config.yaml
n_layer: 10
norm_place: "peri"
norm_eps: 1e-05
rope_base: 14700.0
tie_embeddings: "early"
init_std_qkv: 0.0334
decay_fraction: 0.646
decay_shape: "sqrt"
final_lr_fraction: 0.0
batch_tokens: [8192, 16384]
seq_len: 384
doc_mask: true
train_tokens: 130100000
steps: 11181
Each number is 128 + 24 x the weight over its row's rms, rounded and kept within 0 to 255. Layers, rows and columns count from 0. Numbers have three digits each. The size before them is the row's rms in percent of the matrix's.

# q: layer 3 attention query, 128x224, rms 0.105, rows 0-27, columns 0-111
# k: layer 3 attention key, 128x224, rms 0.108, rows 0-27, columns 0-111
q0 103:137122130121133117091145109161124122058133144189094095099098092150156108139136120143126148102128147112114109153111150130105117127135119142089148166142165176126117132107121151114121118158085114139152129139077130133159098114148149097123091134153123128165140132111094158081136145098152089125113124110115165127145141132091170120127108156145
k0 116:116154137104156107149124132138099122175086112101116145146119157126085143185105148122125081078124107126110115092151102103148116155141182128100142111136155116185146151148122161101146134091153118130127105113154144169115142131118128157122143149143121141089123172121136140108096072137125155099127131118110099096117121145159117176102132087121
q1 089:128147098140130120116147150093179112119173133123134162131093084090155153109160143119114117149127149114126105140117132129090097129147153171169128143144079160158138122074174149098098131119116118133163092142117080156107107122094111139133140121125134134122130146161144114132118122148085139152172149075112157146153123108116148079098124115132
k1 106:161133168122087090153098104124098150117118127199118155115141181131140138159100156114091056106113130130113107116135163104178168133121148124119137111115177146105129110158091124142143152138110107150091156176118127129152132166108105132157122117125147149131145100119084157116115099086146123151082127123142124135149131150127184138154092105130
q2 089:178091176125129105135100127150151175130165166189098082137148125151143071117145137121174142120147143114124118177108088123105166144130095135136107162158118120089110116146089112143145146126105104126127113127134168133082136081121107125111116104140119098118132087140169104126113154136168132144102115112140125079102108115142157105117137121147
k2 117:125152078151121118137133110125109119146112110142096142115076098074138150168121125131130158088135124084166116144115135141110075158137157120066151135132163078139132171133142135123108161131131096117136087107138142143143128140156155104112091164159150174120153149117105127114136096111116104120145144127148154106135155094130092107138156136133
q3 107:146138101157139120135114129134098120156110123188113111144130123077119161146120132124189127104117133108141087162108103086178129156085153130095155117148143091130150142162092128099139137149155108177116148092109179124116138127153116159128095133125101137102105109108122096165108099144191105109098120104134137123137150130191104179140173074113
k3 102:139153134137106143096103147161157102135104153095106103149099126122133125129133096110127155108144112125108162103138088109141162087113149087104168140131197112130156121146135097143148152123152156104093162142118142167163131083167114106107114110129118163105151105143148114113107138175111094126076081169185134146163093129138173150113125113126
q4 096:095129074145071140103128153097144096165041116086087111084098130069144118115140143109118161141130142159136159078145154140125135100111120134149112142100119125156108141119130134154145193108138158144100109122172133124125148137129162114104134169113125149103152169124130127127143173164136108160137147147131101147144126106124122095123141100099
k4 106:149142135096130074153128105148073134119150154124172145072136136155142119134111119113119109170155133117154138153126102109135153117144057135140092121135067147124109111126092117091121156115115144136111127201157124099131142174141105137171127105123121114137126136144103104110125107061108155163104118109103108149117119112126143168148124146125
q5 096:101103212113141125155087073167088154118164149152151127095198142159094136134107179121119123119124145163165129161109139112101130145158155152124107132161156095097157170137131118128110155130153096113111140107150128129127141147082076147181115132158142126116102098148108113120106089128139153134137118136145130105162129150125110132141096172136
k5 107:126141099133153138120173127103159107104173086155140129082159127115135138068113154146145104106122138102129135138104144154104118084162110167180124119126109127140132077092150170141105160146109124146193111140129094130118101125139134111094168135106121126111160142102136141120169146100131121131158158102118132143067112140116146065089176168093
q6 126:108142129134123105098129137106161173092129094192161107076186113186124114106103143150098130126136131179109172113111169160101125096152130142169115144148141149128140095107130125085090163122112137144122140132110109122146130146154124142125130131098085113147105113116093122109152158115149141149140180104126120128113111112121109112122140186093
k6 132:089095154111127138124144145109123127101150152120146132128183129180132103112092125147150122140122141115129141116115164158086097119153123129178092147111073155113092138083106151129089091114114136138155119128110094080077110107128154127148143128089093099139088116101123158170170157126132166188181145152140125129108164141118105096115137160113
q7 161:145136165122127119162135106177087127149112157100112120142103153133113152162119125117131109124120093110119129136171119082134158140094130131101167128151137111147139171162139173149151131130169104098092121112126150148134132153127094144163098111141159123135151137171119133138109100125140111125117110135156149087151108174126167177166098109129
k7 112:144132094127136130089148114143163129123112061168110123105116166111115141088131192138120133074107161115171112113108127130119128100182103169168144114148121092165147097112157133131119158146149133141138112144179127166155135125141133075116142139159125154086123091091133121140152125099132130108138150141169129161098135132126121072070155153092
q8 118:095104117086147145116090158075156107105150096165138115095149105164119124106136132132102105161115158116153128147076148174111137129190096155185099115115107155082095105091137119128128141111112105143139133132130124084096116116117127130120187142097114122119118104108147131129132143134109157131120128127092084129127159120135105080101116155121
k8 112:111108171137123116146124141147087134139146185095123121153114103157121109176107079136130111163157101128121133152134114137111154136084135090087138169110142136103117163138103106138140103096136126098109132144119127113111097118131119147156087107145137117184141138169112158126108110124128110131133106129149137086167103120148142191184074092182
q9 101:106096162102137159131128147147076112116124107138142119157150119117126164101128138121134144145130133085126101151117143129136127139122165125168129097112094108095115144113097132158152158121120137136110160157150138136125151157111138164120132116109124109117116145148161146170102151114112157102118103128108136118115139143134095117115094116126
k9 101:151115176155130148148102167126145093166148175129115132145118108125100107152150174114133075135078102116156138114130096100108132126142135115082146110181159133118147109132104135114119160119173128119102099106127133096137094123159130138093065116126133119167156144121111120102072163155149087144120075147157103095111119119165146108141167137108
q10 095:125080119105120131136090136100123112148149117153133078120118068117188142099153199153119113134128160121137099143080126140133162146150143130169123131089093145069119099133131111101122120142148135144122123169142085116131136094089129100144153133116152132116068095133154109166123132136107118109123125190098130121128149106133162103130146104151
k10 089:139104147170175161137089180132161154169101132115115140140126102151139151173138108125134067124122102123155138114136113098148139145093139091125156114080159124121109137148117128148147108092151130114132124081126180120096103104122142152144080115108127097162118137153111109115088149129116092114105072127107138120130124111157154105138091082138
q11 110:114120141088145129137107165081168112121148151167163170137150115131134093078131174128154120150124135126131123161080135140116174116206114157177102127128109172094125070116158096125088129111128115143133136169155141065107107130118126078113166117108128186117121099118136125162127159147136156130105106138138106156138128119124135066106124131129
k11 097:105108146125121119128097162114120134149134191085114135143122097159118121193105068110136108174160117125146142134138130121120132159090135090088116143089133154108089145117107116140142088096134137099120141130119144099083120122114156166159085130141138109166128132139125195127103123118105126155143104130115134110143147122148123144164062086172
q12 107:169131121143068136133149107142073131148118104118117102133096129109140164148149189123129111118151117163100116118159142103137108134140151106102161123113132132127141117148112157035117118170148163106129111113085085122113174145098128131149106178135120122103150123142102141194115138103123106121106148142109131120137134116143089149160101127162
k12 113:117147116126138104117143184157175125144095116164146160112147107112139136114126162133167122129103097142141148061129152129134116109148147118120123127110129135163186109104108124144142163109113173111135088134140133131138144113127147160087146154110121131144117097121153130105110182154127151131093139140100105172095126140139112098085146152103
q13 098:090133131134160118146137143125175139124140113111134151143175127141128119150098080119141161101155105109149120093126140119112095100106120170108097137155124110174135157127153129231097141116133097134124121105131139154138102129148124163098107110153124100139136168120129116061121117118141119154155147108154146136112119127104136129123156154117
k13 109:122121142091091135137142070100062122071147098145130113110125144113126114084111111134116155109128154117088100144125160161108141117163106156164116137127104149109112115129167156120095112189116091158127128138121067140145092139144122102131145115140167121103127148134128132159198109129130139109153157127128158131142113139077121144128116157131
q14 103:078119128082161110142122171095179104110159159116117181161148108119174076095117132130145106148138130105139123132097134148122180128148110135189064116115100170132130086102155123201091158098152114161101147150149147091130102112126113103096161115106125163122112116122145123125100146144089163134125128132134123134123113120102150092107152124111
k14 100:101095154139146161166084158107106137148168178084089108157119087167113128169118077112132103149153120114158127139115127121130144152093140100107104140102140117094083142117113108127137099112151098109122139129121156111079097120122139146129061121166135121160122139121105170131108123116135116127154095132145150094152160127160149127138073108156
q15 095:094119106086146134158138174128114131137131115116110136120122100108162128120121190116151123136174152119141126122122167116139163123169162165172113109097118138091090114128164109168109152114138090142093107156154128126131140186080124119125134126154144117114112107155138142133124160125109124143108168130128133157121111100137117117156076134161
k15 108:103112136142152150162114157146174124178130145125119142133135120157121128140111125144148086148106095121148133146109156122093121151141123126115154103122120161111135121100132132153118114121137112120143095099108162128124102130160147134113091131156140125170116147116103148121130161109120117158156094160125117139133111143153173119147099123122
q16 085:111166139143103093146157154094124096130149164091109151150137102111122113111169137086186111131137144132111125108094119135145132166090113120143093148112083088135152097105104130125127117119106135091119140122126103120130122122118155148134146159093137145112148145123123109151136170154123140165134090102155149178112081127110148153094126140142
k16 081:162154107104120100116160087145138122181115102148134167069124139163142154150085156132152095140121109136156155103139113127162147135145114130144145107117160131133122093138116156136136130146162105130125162094146147125166148151144127091152156129105130133140116137152076139114137085092101138167103126138128097146153152185169114087118120126143
q17 089:109120135160137119137130108088100095110114110127151146135124125108091120147134112147112135141071121133150151118115157098134111102144113137126191119144090147157144084169120106099117097150124181103135137115147124129155155121108143158126150118142142101161111105146165134185114144163104101161147151140144091133192081135158123134143152135090
k17 128:107093156115159106141074166132109177102117134136137108143138117118112159136138097122124113150133130124119115113107134150126156155121113100157097162086079142135092136101139123150094100170120112147105107187120110123142041126114148133122090124148126146109136125123107133156180139093131129118171140127122127126118149132130133167151122140181
q18 092:107146177098148132093132103131117153103147141108120088093116091156183144105142108121090143187136144132148130179081136155073126098167122127155125103144138169139098102115114155114122112129124126145151104137159112148128112103145145128096123124085082111149116128133094125110160144084084132142111144124137162098142116137077130111109104155142
k18 102:126101180146112117191125147132147122111128146125134130102141137133156110130138166119122088138131132102140131119117150146129175125107171111170143117115157135122135083079145098126141061116117133101098152132129155108115097148120122143089145134137121109150114144127132139133079120132124166125113109136124126127162137147129135119131111136104
q19 095:127092162151128134138107122149128157150163134149112112148133099142130088139112184123137145057107105129050099149134163127153143154138162128098142160147160154097140144125163151139141088129109112124136120082124130121133122081114118109143092114138165143121103139129156104111111105103167107109115102148155139094138148149175150115148166110107
k19 109:144161144160159135110114111140149155133077120132144141133102133115126136121109176153124100094120104130151117096157146091163091166135172103084169102132193087135176144141134132162111137082140134118110127119162162161120174078102112146091114140133143167121111112110164147130109105132153101122129131153095109106141155120147130107101140126118
q20 111:134122072144127118105104153136137119125134132134086099126082122119108098155149104106158130094117113045094116139153077094172138111099112159105140119123148098119154113106123141147140092112161132127118112140100171130154123114154175100128125058139137122112112101110170105101093084130152063099141112158164138119120127134151170126132143090134
k20 133:151145137138135165116114096138138139125079123135101157174119152103125180126111116138107123084147119142134089111143112101131134135119166111098162098147167086142117158147111125110108157149160125094101129099143136169137155120102087148143067137143128147150157124172146109179127094127108085117105105094144100120140141140157113149114136070127
q21 125:119129164098137124115146129103133136121109127143146126085143134166150132114127114170112158151117144156131149120136147164083094119144114103139110128091167188140117131107124144100106151166124157148148116136104117139100144122145144140145118179098073152127141098118111117148163166127101176143120158093118115140126129100100119115131110167092
k21 121:085105136111111131167141163146091119131121155104138098111211105155134081156134093120137124147130134150117147119119134148099140130123141098176076158115086168104102131096108137107118096144097128111114141129111106116101101160123137184141136107106102084159133130128113145133141145127112187154144164133100135126133133120109115135155117139165
q22 102:158137096110122129100134131084147090117102086135171132092147149112118146091131113122095143128133169171140139161115155163146119154123104118152120096129128121123116086086104112124146112118086161136156157127109101112140114149127121114121160124124096141120144156126118149115130148158098146164144159116092116128114148111135082111099112160148
k22 102:096104137130132104164092129128096151170140193092104110144126087137142095177156107093102171218155122151088132142112124136110154167109159090071098157128126143109122143145086116113154106130104125104105120139114150110138129113111129189123107113127121121168113145126148122133106128172150136145126127105123123144137122106098133189155092107165
q23 111:094138164092104126090106109116126115133129135139154162125151126131090128086126154084133159142107138141094147133078143117076102124172119145142142116139125156116114091128127124092107141145106093154180140151163130140100130128104114114163159132126103157093123122122118111178123172148144096116125111109120085110144123120086130105114118166103
k23 099:127138120109107097146162102122121141103140097153150133078189140148139117123119124139123148125105131150104127140106161173088126117170121144201088125140108143134161102125108138111100140127106150143132112142090126090118135142147141134121175133093095142140141132077104112130153132110130160151119182132122143166091135139121124122112194154087
q24 108:164108088160118143131132127114096114128105099098127071121133115094134155124144158138094112133122144139132098127136131154184099174108150132149179108131115092082130145101109128088199129142141166109141113125102087137158161111110141126126124161132157091152122137142148135149134108138116115113145127153090142116096151118146095132121114116180
k24 112:179138120175165150127126146156138126156083117139142144132073128114122150150154178121140087125105112130165116115161081111167116133121131103088167106167184067151151101143115135154147160119155113132134105137171152138142143123144088144135112114121118126129137148148108086115104127113113104129105079109128108102122100119142094113112151103124
q25 094:179112141136121123150145130141096125115127099087159167172127172107137154167119138093140083158141129174133147156170120123089133147071143096114125132124142098176182136149116114071140132144126145115105119081112106118125188163123136145117091125111110104145125124129122191166107137135119141130128131094140136135133127152129079163153103124108
k25 104:113138103130110144101141173117164108160126132147119129138132141125133103136153181101144099124135117152122155106124132104162132139152131127113092135153129132114176115104127158109125182111127156137123105148160114122111181139101140137103185143129132158115122132087144166055117184125145143141106110126140133152072110111150110073080137164106
q26 111:129133091187127115135185117134147121119150111079105132109122139108105137177094066120127139096107115118148143106161115124152085119062127159120151136149154103171125174147139150153155134124127104130154116104108134174147117138146127157113097139154127100153135161114103123074133104106145105142175140117138161117105126137134102153113142131137
k26 097:146139102128124139124161059137112120094111070161142111122103160095105141089119159146137183104123161122102103122125132145099120100182118164141152111159112121130140114140163137106102140175128134162158115142144126164166143141136115101105158141124129156076134134121146102168188120103128130114117155097143120157140096151087106121103182146096
q27 123:106114141095158132128088147085161143112136137176165155136196128134146082083130150122134141133112146130140130135057141161109137116193106151152097129143111173110111080095137100170096134107107121138147152140147128084112100112145115100113169100109121167139116131100160118120137164135138135133115102123146097166123131118121153066129165144091
k27 101:109109155122115121132107149112104134122145184072117127130127099157130106153104073103119107163151121117131135162120134125151124167093123100102115133104125148099066150125103126147144103103117107116114154123125113107083092141116132155163110103144131098155119136162110156122130099124118151171148102138124142080148128117124138160154049105179